Weights of a small GPT-style language model, trained from scratch on English Wikipedia.
Size: 9 layers, width 128, 4 heads of 32 (2 for keys and values), MLP 512 quick GELU, vocabulary 8192, 3.72M parameters.
Architecture: RMSNorm before each block, no biases in attention or MLP, untied embeddings.
Training: a variant of Muon for these matrices, 126M tokens, 7691 steps.
Each number is 128 + 32 x the weight over the matrix's rms, rounded and kept within 0 to 255. Layers, rows and columns count from 0. Numbers have three digits each.

# layer 4 attention query, 128x128, rms 0.0489, rows 31,63-127, columns 64-127
113130023123086227180094090089113124132169104117162000193139091207179154116210120077136255025177047115104111069141101085160123162221137202201092251181236149178177045125155101106186093057084140
115057106098102145142119109112119147135125140110065100159111127187125148116123093130122118108159115128117119156128125136153129136159182140121119109145129179149138170159120127154133132104155110
182144181159153097108141114094096078252189144057202183133074168039126133138239116217080153064116071167122155189151190166137084141055101174120053108156137144147180104025134187146115103153128116
067186133143121156135138081111124127162161172151071147064145155175119109145145068139103103129118099114142105139099185113136119145098164141134133083045145135130167103096154156120130141182141145
124133079125117123149105100176090090119142144106162121121082147123138117114108182098149144133121138102163103136145097147133091148124140166152169088145144123135177086143120149138156061143105135
104138079081119176162102102135138137118120102173089121139152098160109168107101121163125104170112105098140123129161127096124171141129059106170151198067134136102091115117195123142086121202103115
156108094152071107120138188158164133100145132137189081083173095064139066120077137182196099137120108146119175076131092100155041195059107151152136127080078107127152132166145058049087140207135032
128159054140131181118177119134114166119099124180113159093136225108092164145126134148169071182125124126138094169169112148143136147214038104158078112099178151116071113109164116116148118114114109
150125170134143107156131123125103078106120131128107102079130137138172102148113140147095127136139124098108125143096142094132161080108097158134157124116168142079115167140115110135088137109117096
134087122119202090156097110118050198097111167174171154158159134114189105162202151083161172108146140177097093129119118158113102048083153110094171124127135102151109148087109208096122094087134137
132044157137145092152040184084128096176115073103089101124172192130105076194083115107104145089134111136130147184109100103183071173150131086180144122158138140093091150108237098079084088141031144
110141141116116133071119093131153082119094117159096147143177123141191135097082199163122131172104136131127141102186191130145130116131082163154144199112149152164118154167130142179071094107147141
181138112145107169128121118138145168075100135146104140130162105153147112100048154058142140177089162149152140096155120098125144041144110144124156142129137134092081102161119101159151123059073131
103127169111144149066159100138152080179105144174130189137089150110103139127129146085119205098185058124114112207108151097203122196146124156118077109174163147096159084094115149106134102154143150
127148118175128089204168121124051147185183161106157133072125161099084127149159074244090158092109100088079142175075106108111077107114135192111157118080179110101185134053086145118195164132129162
122095099128118103106109108113153072125094130161083078168113090083124088114121086053150106062120112120174150111153126112107164120141064100160110136088124101145146107163099158146155100079115128
089101092164129123117151201142113116130137162052086162126159117141149108188162158186101127140136118119083101116187138102088183143110080066183140106075156103107139065097112160121127178080180122
085154142149140182157124090164180102110166147057120101078138146182106152176123148138122131158141079150122114174141113188130174137117122165170158144076078171084204117111098138158134121104146079
133122110132131120139105126170130158126062089163117102146115117121139153141112072120136169146105169141119137120124118115145097125153139136138172150153116139161126171134104122117108115140133112
111137139081112167086149127104154106089093109141129137171170167141123076149083157044128135150149129107118172068130172078105244107185075139073121131125116130106099128143131064148138161118126140
150138127155156136144098167111149163165192111143076132196107158054073130186181081135151247129079106134085173113081155098079071082150160088186152086096104158123182117102131142089119129197146144
128154106144160133150111089132113097115168160138112155119119131162104141130125090129131175112117177104172145057150120145116147102119134119103158108114102128109140153131146128135172126091120138
110112120133139077129121144170115130136124136143125119202143138113125114095041177106176089105150084224146145150139146175190143129133099123110159086174097083142122116161173105131150172132118066
125124177117137174149156137151202140110132161094071071139212094063123053122130144116180125124156147129090105104079140127128126092204149179190132115156122115055139141149105153101154140197212099
177177155197184088142147115112129087164139118060183129069095162077134186157183068172101118093120131138178152142150161152124122200101160077094081170105097103204125088081164143150093154033116165
133067142158135214154124095134111108145070132146116087094132079081116031090176170118134138091073110100080143101124093131142162080181071165170181144107131107088111127198100097108116130153102106
129101129110090122134131174145130105140121211110097106161171124124152139172157113111064117102121104157140154116127159153103119104146109105190178133137096154175086073095099165124099165136100109
043123095055095153142156109142136179105114069166135109125099138168130140102134081150169135188092116092131154187134187085096205162145096091151169164130104126138124138096143115158139103219170134
104128150189106054105119148082089128164124152118152113193086111118082087113193188211077129029188063153120146181120122173138012168115138147124158105167121142130194166112153182134101144167076152
112157109159116100119086150094097114111160139145180131130074100079139106141145139121083185152186115043118140130129147163099089137083199130054192111164093133075189128119070171138150154133091085
170177142217102138088146143155145107148130082142140128170061106143136157092134170131100146078120100184121117116203143096194099108139096099112105068159179174115149087141164142180179172105110130
101113120147130161159126088139097066139091188220129064114168075148121094115149148151125174188114162094110136128136136162090137073127104131164085103127116139176131097152116162147108102103122130
152131200206146106184120122133134107088148147059166174068112149064129136102168137130149151120132087089154176205141112104124048124099107082118040116165122122095182175088106109110119104203058087
070118081100110081181123131119146132125127118144115169126152085117077144167098048106092098119148109158093170170173154167114112162147129134137105113135181164095079116119122137081060132146135114
140144156152116104114111133155139150144112110105128137129117136113095137128131155153106130102122115166131145124123147124166104124112140158124130150146129137154126161086084135139126133147127120
098117150123146142131102124120151196129127104144092124112138116143157130135137108144128168117126104136094094137131097138136109162183105129106126120099109134112150189115142126164091109151145112
154150115124125075177144196115112059117155191109137133103099101132147162115103184138158099091146110130165165098161104128082137156088117107139097143155108042121134124136118160128123167139066097
125112062106096157140137176142105182089117097126099075117158110150109113093119115149116117180135140111126107148146129108124145146136111144125105106096125119109120171110159108111138122158129114
152204157156132052124143144094148105183153095050166145146140180127111081063063149133118146190097149094102160136122161104088175147184138128153136116133106131135153120114123150107115175047113137
137080137065094140149125077093150116059138136176153122171126182135160145188087145086105122187090128083087068161199102112099211073173124140140129099136175153117153187183143084113129137111131109
055128131138148148146164136123155161194130092126124097153145136144055137087124105162114123175155129095070128181152120154144133120135083114136127121125164123122133111194117139069081115132127155
192181160154139062133162163191075109134146134128155131148178091090140103097113184114175125051126072115175149105117152128161089132079136155048101179088142084154190136111090103126167104175147116
133150087166151092158085101128076114135120137103173100122074197101144136208134130147133177139125073081186091159176120179131100130126182161086146105103080125169140081096124126138095103175157129
108136126140124126081109086135202118135171141179143086122162135177138131151141144140096047150119119162060071088098179103143177161096136083197118103150131133147111094139127151131125179092155114
069117072106137141167142102123160140135113119148103110161155119186127141153159104118119129155146139148125083159109175120132151102151140083123047089154125119168152090160163150182142133132175114
076162168213096092199145083127157140129124159099121105098180142124145155105159133155133127091116096134216129152151148141121055183066099148075121113152163108147160146086113166106155107140099135
111156141161121115102076084119167136191160158141119097158130129125108150154181118155127145126171148130113098129138139182125138168141157134154117097168129154195207029112124168123123123110142125
121090205081159121168131091143152124136154165069121127103200120161104148084117115121131118117185082123139132113093119170144157121079168098066146110118124180150174110121158137144130131107140058
105181146138115102128068083126113111070125152108140155141142091121144096077129147120134105153143118135153135105133124123114168153146124098080123123144170116110109150134154084130132161169141140
119152184133104171121164040157161102088137130124085150086132058066132111088152165097122107132124100099081102132106177107083167148104047107100113119166156183160098135136103131123120094139049084
133109101131151148139105130148142164144117113143104105141128125111132138142130130135144131154124118111103121115124131123137122101157129130109137135113131145130141138137113115148113113145146112
100097077106137166112146116112128162118122104170113121160201120151170109147076100122107130163145139149126073154110120118128130095152115134114127129152136155093118133116160084125122091117184142
180134146170103104088172110139138116196108145112167107129104162079099126153127151142136148107075091136139141118109126102120078135108149159156108118164134109187140153093058145170112117095173163
122167168178128125131138169115129072126156163119169124095102142099138150114102142137181153102137100105154155115168092153131103162118101175114126128162107039128166146126125150127135136114145134
133171094096107080093149092145070129090151117160153095125141115073088067136149127135141082165093073128145067113138154065155151070094165155131157132108087126176104179107110150168167093143102105
105150135124059177128137131154117190150175144183141117081115151132129127126098091125191136151125129103175088160077140085123114180162118109162130134081106110099122089158162099092080154111149144
134164160152129114110146115156092095124171199119195155085106190029113148151156092133126177121115137122152133107123110118131106133106135150094128101126155097143133120072097137108141089085116146
104137173140122166153154097144135123147122133158112131086137148163095084131082161112129143121097164118095119110158107151159152158153083095144098136155127173160134076139165143071059078135136128
110155145091072156093164114141102198153110186139146117143106079180125156076150085103122090104133091089101163117165177137127114194161078133145151121099150081145129199144143137154130159153096116
126071120091107150099167143091167149120101077179090067158125080155136107097051113116142117204155134139127111183086146136079209143157097088146155099148137205090092154181192096150128104119144125
181167180180181075106142163089101110106169213139128112138067167118124174141104149178120088059153085126131144150122117101144069148093156157212164105130165120118151143097164151114171179113153146
104148154128169147152115172103147156085162174187139146079103201099105129143124097164144214074153085095183126123126149121168126069115131129082117143082129081143101114112129098130128132092135121
147097132111189121104110103120094137104112124120122123129161061163135146121124157167070129126169140180158109116142131186141070062166142239154043103155126129098149113122105132176094123171118125
151118195162115144141129091151118175116091098143111122187173141140111124117175146087158117146140106162161195148095113180136098083101150143111104151175120119101094105170132181178171127088094135
102159162159151101169122181129194130150127122067118095070115130141122122089141151152074133116151078071118150136140165096130084106099157147118067115103115138134044111147127157119104131101086124
117133096082135106098193147158152106084137113104067125160089139166066137162098074188051118129135103160095135131146180101132136179103112112119069101136201145169112110114104165099080129148178144
# layer 4 attention key, 64x128, rms 0.0487, rows 31-63, columns 64-127
078156125053154132084111114126095173157073105025029133249140080069052120127221110071118095105190244121116167038157118013169252078121099118100033094084135124201163143134146138151171155096240155
181172150166110105108141139090082105133186183082117139115110142097119144133165160142098143108138096090144137149147121129130122118114122106106118110161103098122158126064137164103183128115120139
161121125175152121138137153143143154114125153085107133125106089065132126098155132146141146079136177117148178179108123126138074106085138114144136100210121121109150126122127139098156151112120128
105119147094121129127141080178175088109110108118100140138092139185099138129105087132123143124108111127138132147144163105128145126137108124092118140157146176153102134121114139150129111118158158
102130116113101157152149139115173157095104128140122172115131121167154087153069142145144106169126111143121095134132126143136143139212106120134154130114142147144090129206095092137112128128121077
125119088132113122155141111076133110151163128116119161132100133135101146142133112117131148126130135126138080152162124131159103163136132145137110129128121118121128094095088137146107119122136128
106135057100104105090099088147124122141139125145155079104132095166089132121096112147106106168123154102139156088168162130120155184180107149149135152075106142165103104151133111104124123129122095
142109150139130132113103142140112155168127087083130129160144129106143162133171127129135118142132138161080144125146139151132100142142179123100107107145119150117124107117142142149111129104145163
078116109154111130109127144107140110141135140119158147133130151157179140169125149095139110102134140123109134126102116118131135112100178072170128125151122149101163067141115111148113159157151132
119141062105117153110174121116129151100116143122130160137114103115136054096113124150153121124133142110102122119162122169123126110168119115139132160118106116133075153172119137124107116144112109
080114103077115182111151125171105203100138182145115115066117115191142099096076141141134095158110138071054104114120140080137220090193069077201144124156129132144092118113113125168139154147120096
196151211199158070089178149128141050142131159047139192151108128085095158127213144120117177064157114135153155175062104135099020186017175111089146088196137115125194124079120099111132102107101185
168132120111141119130124084131155081142106133160102139149136085160134166135134126112122107126089133141092138122131160161083144126150139091110157115149135138140105112166149144159146094117128171
105130117094144150110110092126136138156120114145157122119174131167126144157166119124125133170113135128115100135118131098116140123190112137170138142089147172185074107172144092166077117128112112
097137111108137113107091116120115128163148137075144132162172120147128184150109151160099144125109136137137123106146147161122176095144160155108126122173111129127124143141115133125131113138127139
146125105103127132140132094120144151121127137148177091121128132129153131141110154105164165119104129124130128146091107122124092132093151129152103152137098145141155132144156137159110124152096124
156147138188150153116127139126101132132110118131132105131087142125135132091109121119155170095120115105147135111118129115131024138114118145109116077168140126094117145096140131124134113121099184
174150173170130102118159126098106129120181179070150152122104133098109135123168148139090158090150122118131143159137115128126105107093136105135097136154114121123145090068139148101157117122103121
111143104126136160160105110132118117139132122133102131098140134165113125145124084162150155152118122143174106101096125121119152163149127102148149152119105143136131130127130132155126102166139137
125148208145137086135136152104118093177119169124136110105116116134133088127143129166077161095158119139138129134128131168135108184136121182081103136145144121099132145095116114126142113115094141
128145135115124129089150116130158120138132114173100172165131149110129099149126130140098137124127119124135115160147127117108138147115159099114132131127142154132145091137129147138114086222156133
127148086115118126131085100123153097135113110136097112106143168141156146166073086110127138174113146116120110127145132126128075132133118130107145111096130175125137155156110125110097109200100136
141122092107146104157151135110117107188131176129114114152095139148116200133140132126083104088123098123140134165137127156125122141111161069133100124133157133143108141129168165119109115076131140
135112143154131084143110228109122103141135107094133113155108151131090130109109172139130134133181098128097103125106105148152067159079170154100139066177130119090178158101106130102125134144125126
089125110107115089141139139162161103084095126166173126097147132123159159112117086140182140162154148060133121106143136142103171087158110106174135144110127122175134100083132123128099151156091122
081097137144137123091138095101142146098137077144133150133129125170139112090098146152171159157151148127130093091144120151134141157112103126100108174123144129107195134151155148117126140150134107
127101115122143119136110073139130069119142133112078161137138159123152150133142123075136127110179134140122113138140119176131113119129155114149079138151121150080084136129120117125162114168122114
149117149138141119076149098157149058100143119113112157183097160126138164137124129097150113090153106165162130172149125135144086195110123162083073152164149128121119134077114094146180112136145108
107119095067115164119133086162103151131091140127139155074181144182129112103093101156166133158093148106121081050151127143148181123224105118197126138062109138150067135175141123120106157161115119
139099091110128115113110122125132115148145136191154162151096103129168100130116094130144117168119124081112145111103151108119171075130113118175171157131139110142114168117129110198155104150175134
168154152116152120133073089159132116125138138103123150121143129121137145184121154111139152104119139143131090181146126100140155131122134135075136114120131099141095148097163129161122142137124125
120126098072140213109093115190146119101114089179123132080138107143171103113125114086147097149114158138154107075137155124128188145159133118133169114077151145110129137181140131170105135102150140
161118143147133161092160134112118115107140136157106112119126142123098124116136185124139098130146136137163108114101136110139136158106128110158119154168151138116084110141126107196137118108118111
# layer 4 attention value, 64x128, rms 0.0486, rows 0-38, columns 64-127
133198099193144105080092101147206125086141145116098190106127129141212177154105196126173148135167126201110124084168145137112155140151157097182130138148140102116127120084155102149080090151163141
175142125110166192144083155139160135103162146113123118107133197132070118116156084133099122087051135168148110113146068157084169080063101163143135093187166120130147144147115188139107145160102153
134106128124091079143117075092109166131090153138157150149121099138118151125148166141111143128126087169168121123109131115089097158163142145101086105125142108096150109182173136183165113167154137
130081058139131177117147140132160165119140143172159117130104092076137106083114129181157118148179107113147094117053138193150164069167101131126122178155137128141150138191164081131105169082139140
149135090137105084135124068181083159114188091099174148167110131127104063108120114149133130117169165105119082125031128050137135146102107144136132104171126177115136114094111115121070088162099154
129126161127191141094119136150135246114134138116113143144142140103151084064122074142083127136151108095155089165113090157076108084161127103173126100072114146145179098103134090091096112062137067
126159126113131102140127126094093115098109163116121102141132098178155096155103138147085144150130099123186064146118146175203117158075128110108121129107115086127152128126108164119089139110120110
152184125120133090151125130112119173081062217130100192021111154109063122145118147122185081137164151094120064133136138146081161127139123154108097079117075096138123111168174069102093156131144139
140135117048139151130087146111091116134195178197148124085099055138156141155108132109177169099092154099126100178160128180061167147131139119112113066186092160064143088091134111188143143094140124
152175136073146169133134109133086131126065148070105111129109107108133140170115085152139141077138132138148220071118171108191149131125074193136096159128217102125145109120037107080159107162116141
135141098200131173130111141140100121129099113157132143089159183145220158149146145134142107086131101044107084109139089123151077072146084133117102169142152178116105065116071124160109110128106115
177168159087135092121109147082165150124097106125118168142069108119126158197164081142146126214113212142111122134123084154132090112141113153133057107095126155116170202154190136117137141100082092
152106126144101050055084140123078112110164113138069213098197083152135122139158058158116124101169133083118058154144128185132098131141175144148174151153161133072093119158085117114154128124143143
114122120119143074167062102114159120137122176099142104148099177166153172111143122135124134118174126151072094184125132156084128120075097146082155091128147113172101108170141133165129075123209195
127152162108190169089099124078091109139148086179114097153114133166162176094169071152169118118084100152182138134048123132104169134071139164100189124100061099161119163102069094126144062108126108
057121195107149123092124131131153128169174139129149119083193142110062083145088124102100105167085135191225098157118114133220103121175137098112162127084138119068143111104156155156126135147084161
187104135129113113158127125081138179088118074126174097103113123134136155208110127156086127136115181103082119117126141166118130175197064136113147129155119131189180128102107149127171152123123128
062123090168085127185075200136136107165068112110193143175169129139109142119139096133105159138124197140102095081158192123146178133117215197143112123101210167123193147081186135111168116140126085
106140062124147182165138110156135098156094142117157158083200077174170179107138118142125079155231171164104139129071089177142119201132108102154218116159072105081151110141129113117142092129129175
101097166107180169112092168097168114123115140151203095145053065160146165190148114198125148073126101069121131085148135095103117120147162141046073145115147153154121108168138094162107149147071159
076169170136090118119152106138144144126174135135111149089142115099126122066156069156092106224129142192099131127114142119195152154111185122134127153154164149149138102104064119155122125124160095
162153091115136059166111106124171149128134147175126112102120116160148108074125127161175147102104072088173121073108148050098193116126114111205126052189175168098127176165166083073170083109091133
111074127144081140105179128112152118095143128079150143116133131102134098105130078108114165112124094124150092161140158193132163078147123114202106131094124123084082115122154073184149137159182109
175139070110079096125155114121126141107115130081105067112131127092161131094122065089123116159120118196117122151092128098136140102168146138136124163140175166146054166136066130127112188173116115
119106176149130172091122133163169149122140129092068091134108188069100104109164203149114142158141111186070119154179075114113122150144195094175078183109119120143117152110058148128164105118160089
165133109201119162128187130134128136122112140151205068125140166134147099186140139137157151116182157173164136095130115141159099181151166128157137178185065097187169085044162079154145084192158153
091114108134106159132146130104080142205115201160095171127069160149145123137112118105185073087080159112126154132092119167072157127094145171083137158106160107031148129138185109098137203094081151
147086113155098210143096149128194161153159087099101113179182129160091069133125144135163162085105150134165110109070199151129087107143118167084117105141070150184164113139108193150117089157155163
100154124128184098120121098123122082117117033121113080123103132144188126053092133099171129077092223159083174143129089148159109102122133134157110125085148138145165144150143124097082073114074211
179146098164084137152129060144104133138149137145141138153140118063153112107141106168151091154146206176142151134194106164140141182109125102134136129103158130112031116115110124142152108098124108
074153156201125119138101082065103131101174163064132133097073101114119125095092159157205077102119112137162169169142143146151134138115098104127125147120150142195085192024184141126096101132138109
202101117169108109151135132110126120157127134132096136114137151164148080112150151146135127108133163182103090116140154138124183107135106126160162163119181065166160083146104142178157173099111106
146107137146132146154146138121212083108107133151156147084115123095202119130101170135160117156148058120115104162153207101144145101082156124061139111137131118089110127130143129128174144076141091
114141125156108119148126181134138111142166163100173180092142128111114101099129074128174149110119153141081149107093077119105115099117120124127104169082120092150149137101090089100122154157164096
120094143106148152175109140136133099132151135094120096107091115153152167138131146083139149140149071115137119133142143105153126121171082093119099156098097112142106125106113100105149142136104118
114165145095086052169141088118166074071126166129110115126175139130116127093130123179104072114118092113164201099147120145118117112160123098122112129190090123160169103157120121122081132078108155
176125115049112132104150116144193207116162135080093143130092058134166109116119126120136161140140158095157150172144170144119128150102105135084130168172140147126099107150123082077098116145116088
098122070124101162088108174132153123158118122181100126174151179090179173136089129166123177112096127116189134088104145122111119135084151107140130161079118092148133119140139137135131132189146155
185138123105119195142108124106159126142119145140171161158137139162134122110120093107114071058081128117151116130099116132141148106173162130117113148075152092107112118165119135193120096060195136
# layer 4 attention output (transposed), 128x128, rms 0.0602, rows 0-69,96-101, columns 64-127
154130120200145135141134129105084123156091110116174110141132107133080134144100084119123102124160131124165098077144141144142139171122102071089158069035151111201190175103106190110127146087182096
109112154096224144069134050127135091036166121194083114130118176108170188138169106143074126150211197069108164127111139082163160186147138076124090102059148107127119111110078122171124177140127125
122162170181172123096070160190136127165056164165120094111116095121095057148132131167148127111163099116120150111171149171104173050115165137143176059144099129114115095159127128085109138127130142
089201165159125120117132184099143172107073161096169061079092091145086181125163143085150111090082135122191057047116142065085123143091127180108098068106131091125127061015128112179187117128132170
159075102197127182171156165165108146099128177124174126151121147126148118096124160096090142128175134141180155139162136199089114130188156177146070145185048159108127113107140085162102157054162151
079151132122057120097160140066134100197118144185168061100130154100157125155195092106103118080133075206136071097084054166068123088100174123172154117148098151161168085121181150111170117166168172
185149097091170193119058096130123135086141129142128092080073131109094127115057098082121165103085137116083152096101147139066097116144093094139085122137108123099059186097117100157094139125048095
213103117142130134107181113080117120149097105176058087134106083135100081112186153153100119120121099190141111204171099125161136139106145158138176085079155142102157172160179088110059089149119151
152131132156119101167224196110168142165051193177132166161115098192114130124108103149128146090178154192125104097107075096150111127135180162141166188085077066117148150079146091178104170150130134
143123129113095126111093072209134114065175150165126100143158087174121196185101122142124145100137170109135158166228115152108128133116123081106119104220175127175119126183134109115101086073138107
126052122089166120105091095133191145131174153098136118108095125191085150136139165117192137161100124137186111134112118132126167139125115098134049161122122131152176130139106113124125110167114063
209119122159176123091187168105118081112129185112151162086148138167176187106112154124190088154126162114142180098218101178156157092118127137097126156179123163080121116139122171104136070113141126
106076125158163137114179094137118201158120107124164078127048143121133057092126093089113110087186132101116151159176095098179095155151109145108063091198114108117147106169104103122066133142099159
162086164124177153119096158181158129105110164180161177156148140097146076122137149088095186097166117088041173106109137133144197127090162136095183137144136114083176093143129133159118120171094136
145062132161076121128172156038078106187163223125120106190202049134109128141128183116094190088138141135068147170116097104045078127140136120186126091143145131143082125096121167117136140124144093
112180074185157117155230019124098125138176161125096102118076177144075097185077101090117143107080091118123079090118079132095171037164188110162111199055104162115077111183054145123066080033110116
148182163113102132098117112165100135187148132130071112096158101114131153106124173094091076120151081160205122123120163099192125061201115117114172157078121094148151095167158151112161167133170175
115162130125107089075150175118077155080090079077124088151177153137126201106062158132134066128166102122093161069096149205138199084193158013078117142167152111116184192179111046141102147110114133
109109199125117092119191142085157158151177153169107095191132108095118138117188144125129148106110113132187141231115082141094119104129158060100110140100113131151181122100106175122183158140171184
130111148179194144112110052101109100120123094169116174071126131158164135099079141086097107119097136074087154161118051138120132055121112139118160067151111120105133089125139105130140172083144126
121108143131137087082125164139143058124136080148142170098102094119169060077163084123148123114100182098106121176122134092115116176120093075132122149139075160130092168117058132106091191129132184
184161126140054168116185081061135179205147146151148116149168144057142165152130138143101099179169051109074083115124112177189129122111123139054061145132142100109104126121104063159136138149166092
098163106142144066140098112132122183144140136116094128111057121150099190151091103126185131185056060113127145119094039071092128131125117253126114052121180091172145118090162153134194149161206152
109098136107153092185091047113077130100089126106120137127125150133127102140155132108155122135168112073120168139065104170146093128110153123153126154203124116183114111163127117153103119116133108
136127118054209105153075119106121099157113058147210117146152127152094121123090152155164103100170226093112099123178137168080136096170017106145126126164102074079106149163102084119106137121104062
084099181123145157103067134098060160132064110106105098067164182129212117150057144202032127147116078119140169153155143107115162103063182124091147107120168159063175136167096131171111090144126073
186093090138134126137120186186122155156122159192179045132114112155108191098177090165172119086140133078175131089100186110112184147153117164137091102116163179141131114078077172129102132115131148
128097101184161102177114114117088084106131116123079091072113123100146101138137175181117112184164120150043097100103129104165083129111134136198134162104148134129126176138105088141087147131164179
117078121158024108064074136169167141167116173151134117117167161184099147159213061081078141112110099106103167161139141149111177150134092078113220118143047112203092191110084159154094133036102103
142156068082127125039130056148163091087108136107148133168154091110144158106084114091114113110146060069082152149150159077124150101129127199134111134157131173131160087149093151131141183137143073
167110126116174116079170150180092107061167156166101112138169126151136066118149136073087203186061119119153133060123193170104090071111075074150122128198137096123073138136171099144176172151065142
152098144108169122125133093190076160118076131239134163164153097163140103142116105162120147139152149116136136088111153112123104123125084151128094129102199099083092133111122130050154149077197101
126121119114115116141173145145089066092137077134191151130166123077096163135097093150078112094076119147151091074176102176146117094116163127104144141122087148200147133144095043082134125148107091
020145138141093126128126103148136167166055134159093127157143100143123154171166155101110145154165167101122131157092149091180112123117098124080179114098101180112116127086169094122176092117151097
146173144126159179078134116106115093091143137140135155129129094103140038083112114130131111150121099116152134104201131166061146152157142095063150171139173141107086123156103097157143119136124068
158152142144129184112135122072105155127114141130205131124137141117116102156146136144121145111126098113133129103117103086155102122077162100131154091128164114079169062139135184151103144139165155
137124141131172164091167113147108179152136112200187083156102179106082134078093084142092153128088081127201132107144121129156132115133102102060127093148131151204175164097122160096150134096141114
073095092181113168148203125140154145071105135176152105128163171138147090121095108168092147146169193128181143120145209102135125152151076136124162148165134176094171089118143149131159095087078169
163085127130112170130139135118105137119177134137145108151118105136110101090157128143134115159147128179171152081079103079085101126130151146134110154055095142116140096139144071121193107100146139
099128107095138153130120102140145096176107120114184062122112127129136130170171072093164142111105134150118122144115134139140180092159166140139108111089096148161104110082121126129096100144101154
119164173058102095097079082129150086138115123070099159104131155155123148104078098142126128169126104093098151062103097137092113173091136156146210145169124064061077172156137135064091155104105165
124112068216111161115114174143156158115097121116174103151114104136069131051137157121171136172091106118154117106115114115161137150117176054136125137128097136108128134162186123182088133057178098
143127130130072108110141216143171157088132137116197138194119132131124175099149132110143170097086109140122162136112122107143186118063126110121161148155123107157156143098134118088143052093165160
100152111172142069198131113137105104134107127067073125166175154148153133122189067077153105170190093145175156147118120083057133106118154136144159145125160112155121150154106104139139126097090162
159103132093131183121144137138132091060064154073067119211154125161184138062136158144125173113174145147110139144198109143141142126107152112165055131080124068120143153166093132134128097138122117
143188146151113190106150129139112145153143097168110157132073126093093099134119102150145141082133119127104111133101130157150137062120170119158083136114146121079122109109105099115112155082116155
095118166134098098134113128147121199164141098087099106112124106080136113121084184124140146123122139157136106139091126180151075148107093068143103127116111119143099031153190107132095096125136153
178123088149137156183148161136165182132125102144137148133107072139074089116130122151129167150120066119090133137143166159115108143065086133135180121090125141120174115168155040073131110142110104
128167127128170120148117109156084112144166144090118120156140123110178117094168107133170160112104116130131140147122078120118165098112163161136105130069130138178197097152125086103098085192103130
156070197095120153121096110135153154099117137092115133072132157089095130124105125143141110102170129091119144117128131104123097112155067131118098122114090096101145206171160146132139181154086137
209136177126150199114105131142054097069177171134138105108157152113125130089106142082107165132092097135133120128186153116153183096053144165105109137104143110112071192190077119148102156090071073
122173106115099094170110170046106201105151165140149129083079073124127182118141103121122156133176172119058184189040163150060131185098131114174190168107132099106117154131144097021050133106180193
113159094118157198207168089146171152104114153126145133122145143119110133151128120078116166136086024115154105102138164102142154135135115161061143145118080153158119057116107150171169121156155147
122178131169194102048136122068114134163134133110124126155075135071142181192125158149117119061133150133152121156139110173161159092147139176143190177117112158160098128167124140166158144152142072
153112179066071185081095096157130064088119071171153118155197103117164147106116146138098129180158111121157150034141130154211172097131087155133089133153072116161152111163119088129084086127122133
119140128143127159139145056120127065183113164192167144167134140186112141137172133148149104143112079105139187083119174106132118093151185132148134078138142159136130136147164191128123091138200185
134127114183074100170136122151095161150082119141131111144192134095096100122080135123111171155126067106195086149168116070197095093179080164151171116181173174142162112105156135144149102225138153
174125110037100133099148125171111101188174155072155125153135173161100156119083160157122146132110129140124069124159127119136131161104177166084133069157068143163140126118120179198119204148113156
117129122107089136171143100125146097144164150163084104119141155098125157135168154150111110173146198110078134186088117155094181139075137161151106095105140145133106159155177169126091113105131073
157151157156134122065157199169101133113160099115175100100105151107086123099123171133150127161100104101155138147135084116172152163099143089122145126158136154141135141146130116113103179150113113
123131136113114082147074112107110124114155163102154129147179127087164120156124107140103110133098148133170111065153160120084069100118185128124132106120081104135127117146125189109143157136126090
078058152106111059069181114132139105113066115125127110096153144129168096123185140115118108124131106162179124147100130145155109070123199125175171086093151155151140120169153165054211157206148112
149169141117137129111178171116105087185175107162125147122087154105164140152126178191065137174106140158142104157159137118121138079110096135138182147143093124144151100098181112163157165118155138
113133100133108137162157103167132063154104067111180128148111168141132078111138183097192188129132126106142159089163120091149128121145102136079128149137080111142166163079178155146131094147099154
125128110129067164103159165116244062083096152167110111060122166184165086135080164162194117113142058042133093133141089166170079162097112110161140121152118106132113123120098151093110136125081073
105144116164120072138142164137071239085168125080141138159149082205167104137141095114116127115138160171158155118092157168097096121142052147152162151119126146070118125139111124097141149167160071
125120117135145125133120097134137097170120119088086082089132137149139177152136149105126167136145055140138122176123111154081135136131148064098115207102125086102160108092125060136161134149103085
104115109075146115124097097145123094118117129051117165131162154082155161061124123203122129086169063127154177085083077112125137108127000111162094125143011135134125079162144157062115151135163141
118097171127146166120136137152203161096131119055131162123106074105123107151151177160151131122161092126110131185146144110143154117143156068111119141125195107132113169096128120140089089077137139
142115126097113131153168174139167176096139128115160174173179130105138114131188113134116116158097127089156109094083086136085122095131159129127169120082087119100101134134102101082118160092114123
098109096153157155141127160125163133187119096144129125151114089126203159146119158164178130147124104124130084190118128153131093118152120136078132115151118161081127138122146157168167131116110161
099126164146105106156140165129105122127079105141132086125155118137132126130091089151104165125137143125110118101129084123136115146157104141112091129143149132142147167096117144129120142124134150
129136101141170096153123139103070137134142108085123133141102099144094173087103134117087108107136160104088151155162099158145119151108136106139128102143137111146114113163152081109108135096128111
101146163143100133122134107114094080117156151149084138119169060106161146101133111175138147133126118148145107104127111166119104169142132142134117133094122116165127098125148107124149130139106186
162140151108149115094182108181161122137120126132093136159165116092082120116138170161145130125135139128103096126146127111142125174081220148141093143142132158192089186167162108167093157128108094
113126118119086089110105165101093136139155115100161124109112148160094065087125142124115128139081087142146172118136148128121105138101165127128161165107121112043114100116091095094168163129102072